config.yaml
n_layer: 15
d_model: 256
n_head: 2
n_kv_head: 1
head_dim: 128
d_mlp: 704
vocab_size: 2048
activation: "swiglu"
norm: "rmsnorm"
norm_place: "pre"
norm_eps: 1e-06
positions: "learned"
qk_norm: true
attn_scale: 0.0884
bias: "none"
tie_embeddings: false
parallel_block: false
init: "uniform"
init_std_qkv: 0.0274
init_std_o: 0.0
init_std_up: 0.0274
init_std_down: 0.0
optimizer: "muon_variant"
lr: 0.00327
lr_mult_o: 4.0
beta1: 0.9
lr_head: 0.00567
grad_clip: 1.0
warmup_steps: 58
schedule: "wsd"
decay_fraction: 0.647
decay_shape: "linear"
final_lr_fraction: 0.0
batch_tokens: 131072
seq_len: 512
doc_mask: true
train_tokens: 565100000
steps: 4312
dataset: "wikipedia_en"
Each number is 128 + 32 x the weight over its row's rms, rounded and kept within 0 to 255. Layers, rows and columns count from 0. The size above them is the row's rms in percent of the matrix's.

# layer 3 MLP down (transposed), 704x256, rms 0.0989, rows 34-68, columns 192-255
size [102 103 106 102 103 100 102 102  98 107  94 109 108 102 111  94 103 105  99  91 101  99 102 111 100  94  97 100 111 110  95 113 101  92  98]
[[166 191  75 115  83 109  83 128 114 194 118  55  69 126 143 118 155  67 142 105 132 174 111 149  80 150 129 142 133 186 116 102 185 135 140 133  92 124 160 172 125 164 137 128 105 103  93 143 136 129  59 118 102 116 100 102 167  87  96 114 169 101 145 148]
 [138  72 168 150 133 130  99 164 120  85  94 130  78 149  94  74 122  90 143 135 168 124 109 134 179 118 118  79 152 133 135 151  87 127 116 129 148  76 152 110 143 113 111 110  72 204  77 118  82  89 107 161 143 121 101 113 129 123 137 201 155 213 188 119]
 [103 125 141  90 134 137 133 121 112 142 124  63 120 158 143  98  65 131 103  70  83 140 202  97 121 124 130 203 121  99  83 109  91 113 101 201 100 167  79 127 125 142 188 118 102 156 196 148 134 133  93 123 149 105 110 120 136 134 109 184 156 137 127 151]
 [ 89 146 150 126 149 115 102  73 191 168 160  51 140 147 133 106 126  99 116 205 122 170 120 146 144 106 131 156 129  93 185  65 165 151 140 153 180 134  97 169 122  90  88 108 147 179 134 149 120 136 116 109 164 145  94 115 102  74 110 109 129  96 169 129]
 [ 78 107 111 134  98  92 185 111 112 176 141 127 103  76  99 187 112 105 198  96 126  75 150  75  74 121 146 193 179 114 147  96 135 162 129  87 140 116 152 131 147 124 137  78 135 126  72 126 142 142 104 124 174 128  97 126  99  94 133 136  83 162  79 114]
 [142 115 120 158 137 125  76 149 136 130  90 205 160 153 126 166 101 114 140 126  95  93 123 152 104 160  90 129 117 186 118 134 123 110 101 159 207 176 165 166 109 110 201 162  69 173 128  81 107 144 119 132  86 155 138 112 142 193 192 160 182 114 140 119]
 [134 124 164 123 114 136 122  82 124 100 135  78  98 127 181 132 148 255 108 141 145 115 169 143 165 105 120 194 136 124  97 109  66 194  94 132  48 126 128  99 109 169 119 149 103  98 176 132 132 131 148 109 118 125 164 152 145 152 141  84  65 168  79 110]
 [114 123 113  95 118 157 186 178 160 160 127  85  93 148 113  71  71 134 176  54 109 167 177  56  59 125 200 101 136 182  64 129 133 117 133 137 111 156 134 122  48  80  67 120  73  61 165 105 169 187 175 161 103 151 119 152 138  79 138  90 153 189 122 141]
 [142 175 129 158 137 119 160 121  79  89 130 154  94 163 135 193 143  76 122  94 147 136 100  97  93 123  92 130 146 102 145 106 184  86 127  76 130 110 165  81 126 142 151 140 135  39 148 148 208 183 140 152 127 158 148 162 102 103 171 110 115  69 154  78]
 [173 107  98 159 141 136  47 106 118 190  47 118 130 122 111 134  64 118  49 123 138 172  84 128  99 162 148 182 103 112 152 153 146 188 157 151  87 138 130  95 115  96  91 163 192 177 102 140 155 109 125 105 120 155 112  92 134  84 114 124 199  58  97  59]
 [150 120 125 166 143  94 172 110 119 177 138  96  91 103 113 100 105  95 152 125  51 144 109 190 107  87 142 197 132  93 161 112 145 158 124 146 157 132 112 167 137 169 167 152 107  90 104 186 152 193 119 165 124 118 198 106 169  76 180 180 164 125 163 135]
 [154  91 122 127 112 115 105 185 121 143 155 134 133 160 158 109 173  81 138 180  82 179 135 115 158 104  62 136 110 114  79 123 109 129 139  82 154 145  85 150 144 134 145 104 168 129 131 105  96  88 106  97 120  74 191  85 128 151 109 162 107 124 156 150]
 [ 94 120 143  76 104  52 144 129 137 184 112 150  78  86 102 208 116 121  99 118 151 139 139 122 118  94 126 127  98  57 136 109  48  97 119 104 179 138 158 145 144 118  70 117 125  84 114 152 148 163 165 110 139 124 131 170  82 169  72 125 128  43  97 152]
 [133 113 116 171 155  73  71 164  97 147 138 140 112 117 105 194 115  75 134 105 114 128 197  80  95 167  69 131 154  97 101  95 104 141 131  77 137  99  84  94 151 188  96  82 136 101 116 134 194 119 189 118 158 122 137 152 129 156  76 115 152 136  84 141]
 [123 163  83 115 137 129 105  75 175 100 119 128 124 140  83 168 147 138  99 181 154  96 201  80 124 131 126 139 181 174 118 110 172 148 150 152 160 146 163  79 118 101 120 173 121 174 119 121 124 153 134 111 153 166  99 133 120 118 115  72 166 183 144 115]
 [141 137  99 145 159 145 144 172  74 165 193 100  80 145 106 158 170 209 164 174 112 127 125 113  95 178 153 121 114 162 108 138 155  86 134  91  90 170  79 105 122 175 175 137 141 151 130 197 129 110 181 164 146 181 107 152 123 106 105 136 158 112  65 144]
 [183 155 132 160 149  91 143 137 132  83 141 107 132 114 138 172 154 177 165  87  54 162  88 175 126 131 131  95 130 150 110 186  96 170  99 148 112 102 160 135 166 101 114 168 192  79 153 105 102  90  84 106 119 151  78 136 125 132 146 114 131 103 115 104]
 [177  97  75 161 153 195 128 124 111 175 136 120  86  95 104 135 112 120 144 155 124 115  88  95  99 125 133  85 116  79 131 193 121 133  93 110 130 100 202 140 148 115 140 121  89 137 102 125 105  90 119 164 146  65 197  66 149 138 127  82 192 134 161 191]
 [153  58 105 120 107 148 153 124  70  56 202 123 102  83 139  55 102  80  84 112 173 121 124  90 139 188 145 133  86 161 149 113 115 166 120  99 136 128 140  86 121 149 104 138 100 162 138 103  99 139  60 191 141 121  99 104 183 154 145 152 127 112 139  95]
 [117 147 165 115  73 148 107 105 149 133 150 181 122  89 114  93  91 139  72 119 105 148 141 159 111 145 178 120  96 121 124  98 116 126 213 179 150 201 121  93 153 114 155 110 183 120 141 125  81  95 195 113 140 147 222 140 156 147 131 108 191 118 116 143]
 [116 134 165 130  52 119 155 160 118 103 142 131  79 151 130 133 126 156 140 135 215 116 102 161 155 155  95 159 137 129 116 150  74 128 137 133  72 104 128 128  98  95 160 206 123 100  99 112 108 139  74  78 126  74  75 125 137 121 164 187 136 120 117 131]
 [ 84 122  76 132 115 151 127 146 109 141 114 155 154 146 132 140 127  76 161 104 110  81 139  97 146 131 108 171  86 134 166 135 133 146 156 107 170 197  92 120 120 176 134 150 104 104 133 129 154 149 130 152 144 117  56 145 136  89 109 115 113  58 124 135]
 [193 125  91 101 122 138 108 178 155  82  59 139 112 127 122 102  99  84 157 135 105 143 151  89 150 102  91 110  84 143 112 132 159 114 146 164 163  97 139 132 141 135 140 177 166 124 164 134 143 158 128 153 113 155 181  99  73 103 145 118 100 140 101 128]
 [141 111  84 160 102 112  98 112  65 158 124 104 165 145 132 192 116 137 117 108  66 140  97 132 176 100 104 117 138 154 147 137 134 104 141 120 115 118 141 131 101 133  87 127  93 132 153 128 123 173 104 148  78 158 121 111 158 171 144 151 164 115  61 144]
 [125 120 106 170 139 162 129 128 105 167 157  94 160 132 122 133 155 137  95 193 149 157 145 121 147 141 114  97 168 143 141 158 106 137 116 155 122 142 154 133 115 115 127 119 127 150 172 125  96 125 154 101 170 171  72 163 145 145 192  69 118 169 111 107]
 [124 155 177 177 155 115 110  92  94 121 111 121 179 135 104 143 116 124 171 108 157 108  54 102 156  90 125  76 126 180  90 125 114 143 183 152 146 157 141  99 132 189  79 184 181 138 154 168 101 189 143 101 151  93 113 171  76 129 184 117  92 100 107  44]
 [124 109  61 180 169 186  78 162 147 170 152 160  87 130 168 100 105 129 161 173 128 149 155 125 122 166 152 126 148  73 108 101 114 132 179 184 154  60 187  96 148 126  95  74 132 169  82 113 172 143 111 153  74 144 156 137 149 171 130 106 170 130 147 138]
 [122 143  16  97 130 163  93  87  72 109 153 116 118  89  94 109 128 141 114 100 139 145 104 181 172 113 162 138  88 127 106 115 138 148 134  82 106 128 136 108 147 118 101  74 136 164 105  91 120 107  96 145 115 126 150 105 219 111  82 137 154 130  82 156]
 [ 91  73 124 133  93 117 168 124 133 108 135 125  82 123 118 140 118 206 121 123 118 151 121 179 186 131 173  99 157 124  74  70 151 153 139  99 117 105 102  88  95 187 118 135 228 135 122 118 152 187 158 141 152  89  53 164 110 147 103 112  52 182  83 131]
 [146  69 176 169 159 149 194 100 160 119  89 157 143 148 113  64 115 153 144 142 144 134 123  35 175 153 137 159 145 182 150  82 155 161  81 189 104 126 142 131 137 119 126  89 140 143 133 131 166 148 143  95 134  96  96 133 163  93 144  80  97 166 177 105]
 [152 149 112  77  71 122  84  72 132 121 122 120 166 113  71 109 127 163  99  92 141 158  85 128 124 112  84 155 120 131 125 132  82 132  88 101  54 135  94 126 126 133  52 133  77 138 108 153 144 112 100 127 149  99 101 167 146  83 161 235 103 147 115 122]
 [181 172 131  98 117 105 113 122 168 133 149 123 115 174 144  69  52 165 142 133  77 140 105 153 143 117 130 154 104  82 111 106 137  98 131 120  80 129 137 173 114 164 150 160  46 163 142 132 127  97 120 119 106 182 134 108 191 124 138 143  51 178 160 108]
 [158 109 162 118 101  93 128 120 143 134 161  90 117 155 176 146 118 156 159 115  79 140 117 154 132 107 153 167 150 148  76  74 172  91 126 129 103 150 153 117 178 159  97 135 106 143 110 176  94 129 143 112 120 162 178 128 114 140 164 100 146 114 125 110]
 [ 95 137 128 106 161 155  91  91 151 161 158 152 158 169 120  67 111 155 117 161 148  77  71 133  94 128 118 157  94  84 113 126 184 104 176 142  65 170 191 140 124 116 137 133  87 154  84 100 132 139 134 196 116 135 164 163 123 103 162 154 140 102  29 126]
 [109  69  88 148 121 158 171 109 131  94 112 106 119 143 125 103 124 127  85 168  58 112 177 146  70 103 118  91  75 117 103 111 117  70  84 101 132 132 159 151  90  97 213 134 122 140  93 146 131 151 146 100 161 103 119 120 130 171 107 161 108 160  92 153]]
# layer 3 MLP gate, 704x256, rms 0.107, rows 35-69, columns 192-255
size [103 106 101 101 103 107 100  94 109  92 106 101 103 109  91  94 101 110  93 102  94 101 107 101  91  94 105 103 102  95 114 100  96 108  86]
[[161 147 140 155 108 179 113 142 153 181 127  59  93 111 159 132 120 115 101 121 103  93 115 111  95 163 156 120 132  77 147 100 125  98 162 128 172  96  98 135 167  36 171 123 141 146  99  96 145 141 156 148 169 107 104  77 128  99 176 111 178 141 166 125]
 [ 68 117 139 102  96  95 151  93 123  81 173  77 125 115 157 106 120 141 125 113 146  94 132 167 121 142 157 145 154 112 160 150 146 125 154 132 133  90 128 175 135 144 142 149 145 151 127 140 138 146 128 126 131 102 163  90 121 143 123 137 154  99 147 160]
 [161 148 173 135 119 168  92 166  89  70 119 148 159 194 129 134 126 185  99 165  65 179 126  45 180  90 107 130 144  78 153  85 149 111  78 176 148 134 147 187 118 108 148  93 130 102 166  86 132 122 116 105 108 108 150 108 132 145 115 109 138 151 151  92]
 [ 79 110  78 144  82 182 139 144 154  77  91 159 170 119 137  63 190 154 166 160 166 115 116 144  90 126 117 109 131 123 129 153 128 171 151 199  74 153 120 113  99 104  92 176 124 176 120 143  88  78 132 138  90 160 114 118  97 158  86  81 134  97 109 147]
 [128  85 147 159 185 131 153 124 143 149  58 175 154 137 128 128 110 113 160 121 119 111 166 127  98 152 121 133  96 137 113 160 144  62  84  87 182 140 149 143 157 111 111 147  72 156 105 122  89 106 108 125 110 200 142 162 139 179 210 134 192  64 112 138]
 [178 120 136  89 157 103 171  97 136 169 115  96 119 148 123 163 127 181 101 109 121 152 166  74  92  60  64 175 160 103 137 143  95 180 137 152 133 161 146 125  93 208 115 180 111  54 180 102 128 137 135 118  73 167 188 156 134 172 114 105 149 228  92 112]
 [102 141  97 181  91 115 108 123 179 173  89 158 162 116  79 133  97 106  99 179 109 132 124  98 170 123  67 100  76  57 147  92 162 174 169 171 147 156  64 126 161 132  99  94 130 115 131 167 146 125  93 144  98 165 148 124 187 145 140 155  77 179 122 110]
 [165 134 134 150 174  77 165 136  97 128 137 202 113 153 144 133 152 112 116 120 112 118 122 107  79  79 147 147  98 100 193  49 152 133 127 170 158  52 134 118 110 171 104 111 158  73 176 142 161 162 124 164 118 188 143 179  72 141 121 120  94 163 199  97]
 [142 159  93 130 161  79 152  45 136 140 151 144 131 145 108 140 108  68 179 128 152  96 128 116 102  67 111 194 165 111 190  94 139 127 137 144 105 182 113  84 160 154 117 106 149 133  98 120 140 130 145 168 153  61  71 110 138  67 141 131 163 133 130 146]
 [118 170  90 100 138 127 147  99 127  96 151 104 127 112 127 110 158 108 121 106 157  61 118 103 127  85 199 134 178 120 153 149  96  92  97 101  88 135  95 117 192  70 111 104 129 181 157 138  97 121 108 194 158 101  45 111 121 129 113 145 144 117 173  63]
 [176 142 172 162 154 181 110 124 132 213  91 138 141 138 138  93 181 108 118 134 103 109 130 133 159 162 165 115  93  99 141 114 159  95 166 109 144 147 109 112 175 174 163 126 170  77 118 112  78  75 194  92 171 100 149 156 170 155 125 124 143  97 119  63]
 [165 108 131 176 115 157 193 139 105  75 127 136 120 134 145 110 160 122 107 119  85 110 100 146 146 171 144  95  82 105 115 114  96 168 137 114 168 113 140 138 100 114 129 111 126 147  90 139 137  91 110 105 139 132 164 106 156 113  96 191 181 160  64 120]
 [195 137 120 117 121 155 165 111 131 125 117 137 109  66 131 120  79 146 128 148 120 157 105 214 135 101 135 143 161 126  87 109  99 122 126  96 122 113 126  75 115 113 150 180 158 158  92  94  70 110 143 132 150 118  42 146  69  55 182 131 103 155 156 163]
 [128  96 189 146 127 112 139 106 186 152 153 138 100 206 150 157 199 119 135 187 160 160 134  75 108 138 157 126 100 145 146 144 130 136 133 157 161 152 145  86 185 185 107 134 131 127 140 155 164 177 163 151 136  97 163 199 156 126 142 120 161 177 104 115]
 [ 96 145 118 122  97 113  81 128 123 142 155 143  90  87 115  70 121 152  99 132 122 194 164 105 169  78 104 117 125 154 103 107 188 106 104 157 117 121 106 113 103 108 111 100 106 164 127 105 185 116 161 120 142 159 186  96 164 145 189 112 131  91 143 135]
 [170 131  99 158  74  93  95 121 103 107  98 102 158 112 135 190 140 134 182 131 122 144 101  92  99 144 132 102 150 120  91 106 160 153 145 102 104 124 118 184 142 120 100  99 181  74 114  59 158  82 121 114  80 147  66  97  89 156 182 133 122 130 129 104]
 [122 143  88 165 192 131 121 163  95 117 101 208 135  91 123  99 113 106 137 119  71 100 151 101 170 177 131 143  67  96 104  99 163 120 195 128 187 161 126 131 189 179 146 110  98  98 101 110 127  81  83 135 131 168 124 108 107 209 111  88  97 170 153 100]
 [149 125  93 110 124 182 145  96 151  84 171 156  87 124 118  93 134 131  53  63 149 125 117  87  75 147 157 139 138  96  69 112 125 158 150  85 108  94 115 134 127 119  98 130  85 202 127  96  82 132 129 134 145 156  88  64 135 141 122 126 100  95 138  62]
 [135  57 134 153 128 149 151 174  69 147  45  66 167  97 134 122 153 101 167 174 126 145  98 129 150 129  93 122 103 113 138 140  63 112  90 133 181 161  69 127 113 125 179 136 182 120 137  88 140  75 137  54 121 106 192 102 150 124 165 205 162 102 171 146]
 [148 139 236 110 127 129 200 150 126 114 150 132 118 164 130 178  96 102 124 119 159 110 116 150 120 112 168 152 151 120 178 157  69 165 193 144 111  65 173 100  97 109 105 151 124 129 119 158 111 141  41  99 101  94 151 135 166 141 179 152 136 142  96 206]
 [ 85 106 223 155 111 109 189 101 135 152  93 106 104 134 171 186 152 161 135 171 151 137  86 127 159 142 139  81 109 114 137 168 112  85 133 144 144 136 165 127 174 108 192 120  97 109 177 151 136 128  91  69  75 130 162 112 132 121 155  98 142 212  90  96]
 [137 107 135 178 134 158 105 150 157 114 139  73 101 117 169 108 169  75 119 168 191 157  85 148 128  97 107 124 126 167 137 116 105  68 148 139 139 108 137 139 158 127 150  32 143  92 112 117  79 141 169 109 113 130 112  40 164 118  96 122 102 131  75 164]
 [116 148 142 143 131 125  99 101 169 149 145 165  74 145 119 156 207 146 140 132 115  58 136  47 132 133 139 104 131 150 192 117 131 137 143 119 121 105  98 159 116 148 143 151  98 114  81 105 130 142 158 107 114  83  63 163 179  83 114 149 161 139 134 101]
 [209  96  49 130 147 108 137 113  83 164 142 169 158 135  72 129 120  69 150 179 195  79 164  86 125  93 158 126 167 152 138 128 145 132 121 108 127 168 116 183 161 145 148 128  68 123 105 128 134 140 110  72 125 109 115 134 143 123  98  80 146 124  83 101]
 [154  94 180 138 131 112 190 146 152 106 106 108 103 189 130 112 175 124  60 128  81 168 186  91 134 132 143 140 167 206  87 138 111 146 137 162 135 112 183 124  92 195 122  93 176  97 135 104 138 110 144 111 154 132 116 119 162  75 154 144  53 157 105  89]
 [172 128 105 146 182 131  83 182 124 162 140 153 121 101 157 107  96 156 125 186 119 116 130 173  76 194 171 126 165 153 112 118 137 157 209 143 185  68 200 104  88 138 102  94 157 164  99  94 144 149  57 107  67 161 111  77 150 126 133 129 146 148  89 124]
 [126 125  89 109 149 142 125 133 142 143 149 103 125  91 102 118 129 185  81 105 108  81 122 172 147 130 121 135 173 155 185 138 110 167 157 123 125 130 106  77 125 112  90  85 169 171 107 135 124 106  89 108 123 142 174 167 164 144 131  61  96  82 113 137]
 [137 122 101 131 155 184 121 136 157 127 119 152 162 145 161  98 148 133 139  94 129 117 137 131  81 104 110 145 133 128 127 125 116  50 155 183 116  86  90 147 119 150  98 162 166 161 149 102 180 104 173  56 103 156  96  88 140 126 171 104 135 112  40  82]
 [ 86  74 185 122 114 152 135 124  97 137 134 137 138  84  81  83  87 145 135 140 110 131  91  89 149 104  78 121 116 147  79 100  94 113 185 122 100 175 144 119 139 151  91 121 145 105 132 146 118 105 127 109 193 138 150 119 141  98 134  70 116 111 151 123]
 [ 58 123 163 152  99  99 147 147  89 132 117  82  83 168 138 158 152 131 123 133  89 131 101 161  98 154 117  88 100 130 117 147 168 173 147 144 142 112 107  98 122 134 131 123 168 106 124 104 107 101 155 140  95 120 114 103 129  77 133 119 157 161 132 102]
 [146  77  96 138 145 217 101  82  90 167 106 122  85 138 118 135 133 144 130  76  75  99 148 138  92 123 132  80  94 132 108 156 153 110  83  98 124 102 148 156  71 116 101 171  87 127 145 129 106  98 100 127 159 104 116 116 120 170  97  67 159  97 113 131]
 [111  89 198 121 112 101 128 111 135 151  66 125 143 147 177 149 152 147 159  76 151 106  34 138 104  91 155 103 137 119 165 122 103 114 122 108 172 148 112 153 175 122 171 128 156  94  86 152 138 129 159 188  90 129 132 137 124 132 150 132 179 126 173 167]
 [169 101 131 154  95 154 136 141 128 129 147 114 135 128 116 121  87 126 101 216 131 141 137 143 130 125 174 140 122 166 132 122 108 113 181 153 123 147  99 151 123 130 148 109 146 120 165  79 150 169 141 113 100 139 216  97 137 137  93 162 113 106  57 123]
 [ 63 138 133 142 172 147 120  96 163  95 160 126 110 199 112 129 120 133 170 129 127 142 107 101 101  96 124 132 142 194 175 140 129 155 130 112 164 102  48  89 189  75 201 109 128 115 121 147 147 125 115 142 135 124 104 129 147 139 135 113 177 103 128 115]
 [120 145 124 139 123 105 145  98  82 131 137 131 114 155 112 103  78 119 187 176 133 154 166 122 150 120 160 125  71  87  94 127 127 196 133 146 187 113  81 114 150  96  44 160 147 143 183 127 151 164 193 147 157 157 138 128 107  80 173  68 120  94 116  95]]
# layer 3 MLP up, 704x256, rms 0.105, rows 35-69, columns 192-255
size [103 103 101  99 103 104 103 100 110  97 102 108 100 110  95  95 100  94 102 100  99  99 107 102  94 100 101 104 109  92 107 102  96 105  84]
[[105 173 135 151 134 157 121  90  71  73 154 136 155 117 140 147 108 163 153 128 139 130 125 174 164 117 156 120  71 162 142 153 105 104 122 124  98 144 150 130 113 115 141 122 119  86 128 109 155 151  49 168  90 125 207 135 148 141  50 144 134 133  74 125]
 [107  91 147 102 110 171 128 132 115 205 135 148  82 158 136  93 130 129  51  99 113 111 162 164 140  75 136 134  99 161 103 167 123  59  87 131 108 178 122 173 174 156  99 108  99  39  99  39 153 162 126 104 150  99 156  92 118 185 104 110 132 158 107 111]
 [ 62  89 144 102 151 156 161 101 128 171 143 151 147 107  71 118 179 117 142 161 106 149 107  79 164  93  86 162 135 161 179 108 124 123 140 110 186 137  69 129 113 124 111 100 102 166 140 127  98  85 115 146 168  73 130 135 114 102  89 167 125 146 167 135]
 [139 143 140 113 113 147 103 116 150 119 116 109  91  86 106 124 159 124 170 137 124 102 134 170  95 127 172 134 148 152 102 172 140 120 174 125  85 181 167  88 162 167 119 115  40 155 131 134 174 232 153 169 180 195 126 112  62  91 147 197 155 117 136 128]
 [160  88 147  54 109 179 141  41  96  97 149 163 174 144 121 112 128 158 158 107 110 119 171 166 126  88  98  89 177 198  88 166 147 135  89 146 118 165 186 175  92 103 112 155  87 122 133 157 136  87 124 150 102  90 152 146 150 131 193  97 153  88 102 191]
 [117 110 189 111 142 103 123  76 108 179 105 117 122 100 134 150 149 194  89 144  84 127 162  57 149  87 103 196 107 106 130  88 113 150  89 142 108 126 104  86 106 198 138 163  84  79 156  94 109 142 138 131 129 110 175 133 139 148 134  89 113 194 105  70]
 [119 167 123 153 117  81 154 123 124  89 131 133  57 153  64 113 117 182 149 125 108 113 112 103 197 174 125 105 138 135 110  91 136 115 121 108  85 112 149 129 116 121 145 145 109  98 118  89 118 100  91 125 179 167 151 129 138 111  94  93 138 150 175 160]
 [123 103 108  99 109 112 152 172 104  99 137 194 100 101 155 139  99 190 126 124 157 152 155 160 131 115 106 171  44  80 211 128 118 155 133  90 137 109 195  63 135 140 125 148 151  85 131 149 130 122 116 121 139 154 143 122  95 126 162 118 154 123 137  67]
 [130 144 106 147 148 143 116  92 162 116 117 129 175 191 128 151  87  78 106  76 129 134  67  65  88 117 145 118 172 100 138 139 160 140 181 132  79 129 113  62 146 188  73 144 145 122  97 125 152 131 154 165 142 170 110  88 132 187 115 126 143 119  95  55]
 [188 132 110 113 137 106 118 115 163 135 163 156 119 102 158 105 169  95 156 120  92 121 113 154 142 104 144 141 160  90 191  76 135 103 143 110 137  86 131 143  58 156 125 156  93 145 179  96 124 118 136 126 151 125  90 130 127 202 126 121  64  90 156 190]
 [117 104 138  87 180 145 161 101 205 113 152 116 111 162 134 149 145 106 146 128 117  83 140 131 141 140 136 190 150  61 109 184 120  92 145 145 108 101  95 149  68 142 117 122 113 167 133  59 155  99 136 153 173 171  95  71  85  88 133 142 111 158 141 118]
 [ 99 142 128 121  95 121 112 114 136 113  96 125 106 127 170  86 128 139  97 159  60 157 144 124 104  98  98 125 141  45  36  80 117 110 112 143 127 135 170 107 124 128 126 197 139 196  93  93 105 160 112 151  96 147 146 125  57 105 100 127 115 109 102 142]
 [ 83 105 102 162 101 137 123  99 114 118 165 163 128 120 115 171 111 139 122  88  80 105 109 116 126 182 161 116 149 127 120  69 106 152 145 163 141 136 150  82 100 119 151 147 112 106 115 101 142 154 174 106 146 141 133 147 133 124 122 132 128 132 141  83]
 [114 136 127 147 114  96 117 145 121 110 148  82 105 134 134 100 144 129 137 102 186  99 184 116 117 126 209 147 163 167 134 172 119 152 127 166 165 112 137 161 169 144 116 100 149 164 144 108 159 140 120 108 142 168  95 147 139 157 161 136 178 182 152 116]
 [179 126  69 114 109 145 154 162  95 149 183  99 133 147 104  81 168 155 112  99 110 106  66 130 121  74 143  93  97 157 123 116 165 146  47  86  80  80 139  90 171 157 136 136 129 130 143 162  82 104 149 160 169 160 120 136 136 143  87 162 158 116  99  77]
 [ 79 111 157 123 149 128 154 118 105 166 112 128 105 160 112 176 139 132 148 178 130 129 147 131 178 197 132 137  94 121 115 174 107  95 149 134  63 104 120  98 137 120 173 127 155 141 183 116 151 101  69  97 141  96 136 121 176 153  97 140 115  80 173 152]
 [188  80 149  72 164 153 117 110 149 110 141 128 107 122 157 153 154 149 121 126 112  83  98 149 109 118 164 102 133  88 108 117  98  59 131  78  70 134 154 143 109 116 135  91 148 130 128 112 176 118 129 110  99  68 160 181 104 149 107 106 138  88 124  92]
 [106 124 113  98 112 151 130 102 130 171 117 111 179  82 114 110 107 130  91  78 138  95 131 128  93  94 115 161 167 118  92 100 165 122  93 123 146 173 119 130  88 156  87  72  78 210 138 175 124 126 128 130 143 108 129 160  74 143 175 196 138 119 149 115]
 [144 148 172 187 133 120 119 130 126 108 171 150  93 140  89 169 186 110  93  97  96  75 197 103 109 118 191 129 136 137 143 152 160 119 196 128  80  97 136 125 129 130 109  93 143 120 120 143  69 104 141 158  57 154 142  96  72 163  94  98  94  62 157 111]
 [119  91 233  33 125 108 133 112 149 106 139 163 105 115 141 158 106 119 109 137 156 118 113 140 109 118 147 103 138  92 184 123  93 128 113 150 115 111 127 135 160 131 114 139 118 109 101 179 109 108  78 108  99  93 101 138 160 130 218 152 148 110 127 127]
 [196 141 137 104  72 125  72 117 116  92 168 193 207 142 130 153 133  63 120  81  75  78 175 140 188 166 148 161  86  95 112 169 211 114 158 119  95 113 132 102 161 121 131 129 155 134 114 143 149  88 147 127 121 166 123 112  99  77 147  81 108 105 205 172]
 [ 86 123 204 164 146 125 158 155 110  76 133  66  94 117  84 120 138 159 164 195  79 162 117 128 138 117 120  92 146 153 112  88 109  52 111  98 136  74 158 119  88  93 146  81  63 103 108 140 146 144 173 131 115  75 184 129 133 175 117 145  92 133  82 169]
 [ 93 100 136 147 117 112 166 120 114 230 166 118 118 178 162 165 141 101  94 149 151 157 114 110 170 152 196 149 133 106 118 182 122  89 138 114 162 135 113 158 180 114 105 118 150 106 141 148 136 140 128 154 175 124  99  94 162 118 149 138 172  92  53 133]
 [114 144 151 130 114 154 138  78 133 204 113 174  93 130 155  99 126 139  90 113 103 156 146 147 109 173 166 137 175 158 132 144  56 154 102 164 191 129 120 117 145  91 106 100 210 168 102 119 137 110 106  86 168 139 119 189 102 119 177  93 157 138 103 114]
 [161 101 110 219 131 123 119 117 137 101  70 132 139 207 169 137 141 115 133  73 184  85  89 177 110  87 108 144 117  76 158 111 124 150 187 142 111 126 115 124 121  80  66 174 102 141  96 106 141 132 116 152  83 108 122 137  97  83 178 184 110  89 123  50]
 [159 113 135 134 201 159  93 174 164  97 119 155  69 100 184 130  83 137 103 212 169 111 180 143  53 142 182 160 172 131 145 122 151 106 247 143 169 127 172  91  80 128 127 117 147 143  99 129 148 138 121 114  76 120  66 100 141 147 164 108 128 109 128  99]
 [130  98 107 104 118 123  84 128 124 115  77 119 148  72 166 203 181 120 135 102 129 107 137 145 125  94 161 152  99 100 182 150 149 113 138 109  97 130 181  99 153  95 147  95  82 174  78 102 132 152  95 149 101 154 156 112 187 118  72 127 152 129 107 175]
 [108 118 106  96 106 110 171 125 124 114 165 166 118 111 126 115 143 171 116 168 116 158 103 141 119  95 134 177  75 128 128 118  96 146 136  84 176 131 105  79 105 136  90 168 180  73 111 144 172 169 197 136 145 133  89 167 117 165  84  76 131 143 117 188]
 [109  76  60 131 130 125  84  59  64 139  83 121 110 109 123  60 183 154 164 135  80 134 149  87 127 122 139 138  96 154 118 118 140 158  87  98 113 148 191  81  66 139 131 171 139 182  76 159 176 193 129  75 119 111 170 141 148 161 119 111 180 130 160 173]
 [ 99 142 185  97 182 147 198 114  74 124  58  98  72 136 125 109 114 135 152 150 107 108 122 134 134 163 115 150 107  99 165 133 121 149 158 131 148 171 101  86 182 117 135 171 162 116  97 154 133 148 123 113  88 135 187  58 146 146 126 116 142 120 116 138]
 [170 156  87  85 134 103  82 111 125 170 134 172 155 145 167  88 109 159 107 134 126 128 126  97 100 106 111 156 125  84 107 132 150  96  87 127  60 147 126 189  72 123 102 159 103 123 154 184 143  82 107 125 137 185 149  99 169 124 116 126 100 162 160 141]
 [123 133 224 107 126 129 166 125 148 125  65  88 122 141 133 131 109  82 136 150 127 117 127 109 119 110 117 162 212 156 174 145  84 131 109 117 103 180 189 128 141 120 108 156 145 168 120 128 147 169  89 123 136 140 146 189 189 148 125  81 128 127 125  78]
 [105  70 108 142 115 171 135 166 122 141  97  79 143 128 128 104 128  55  90 145  80 109 122 142 139 111 142 147  47  86  93 104 159 138 117 151 145 165  85 136 151 105  91 142 141  93 114 133 114 163 113 126  45 140 174 140  91 122 121 167 133 115 102 146]
 [121 130 146 169 185 127 142 178 131 104 147 139 164 157 111 103  69 139 184 119 205 147  81  88 128 120 121 136 127 131 131  71 101 148 149  68 153 123 129  64 158  62 176 109 129 142 127 165 135  73 152 151  88  90 140  98 124 141 140 102 154 109 177 195]
 [178 125 142 162 161 118 115 118 109 120 137 177 132 142 160  70 133 108 134 103 156 158 115 139 137 156 165 139  56  96  84 109 156 144  85 111 117 128 162 150 132 151 135 118 192 126 142  43 154 161 177  86 111 171 141 166 177 135 110 131 135  90 108  62]]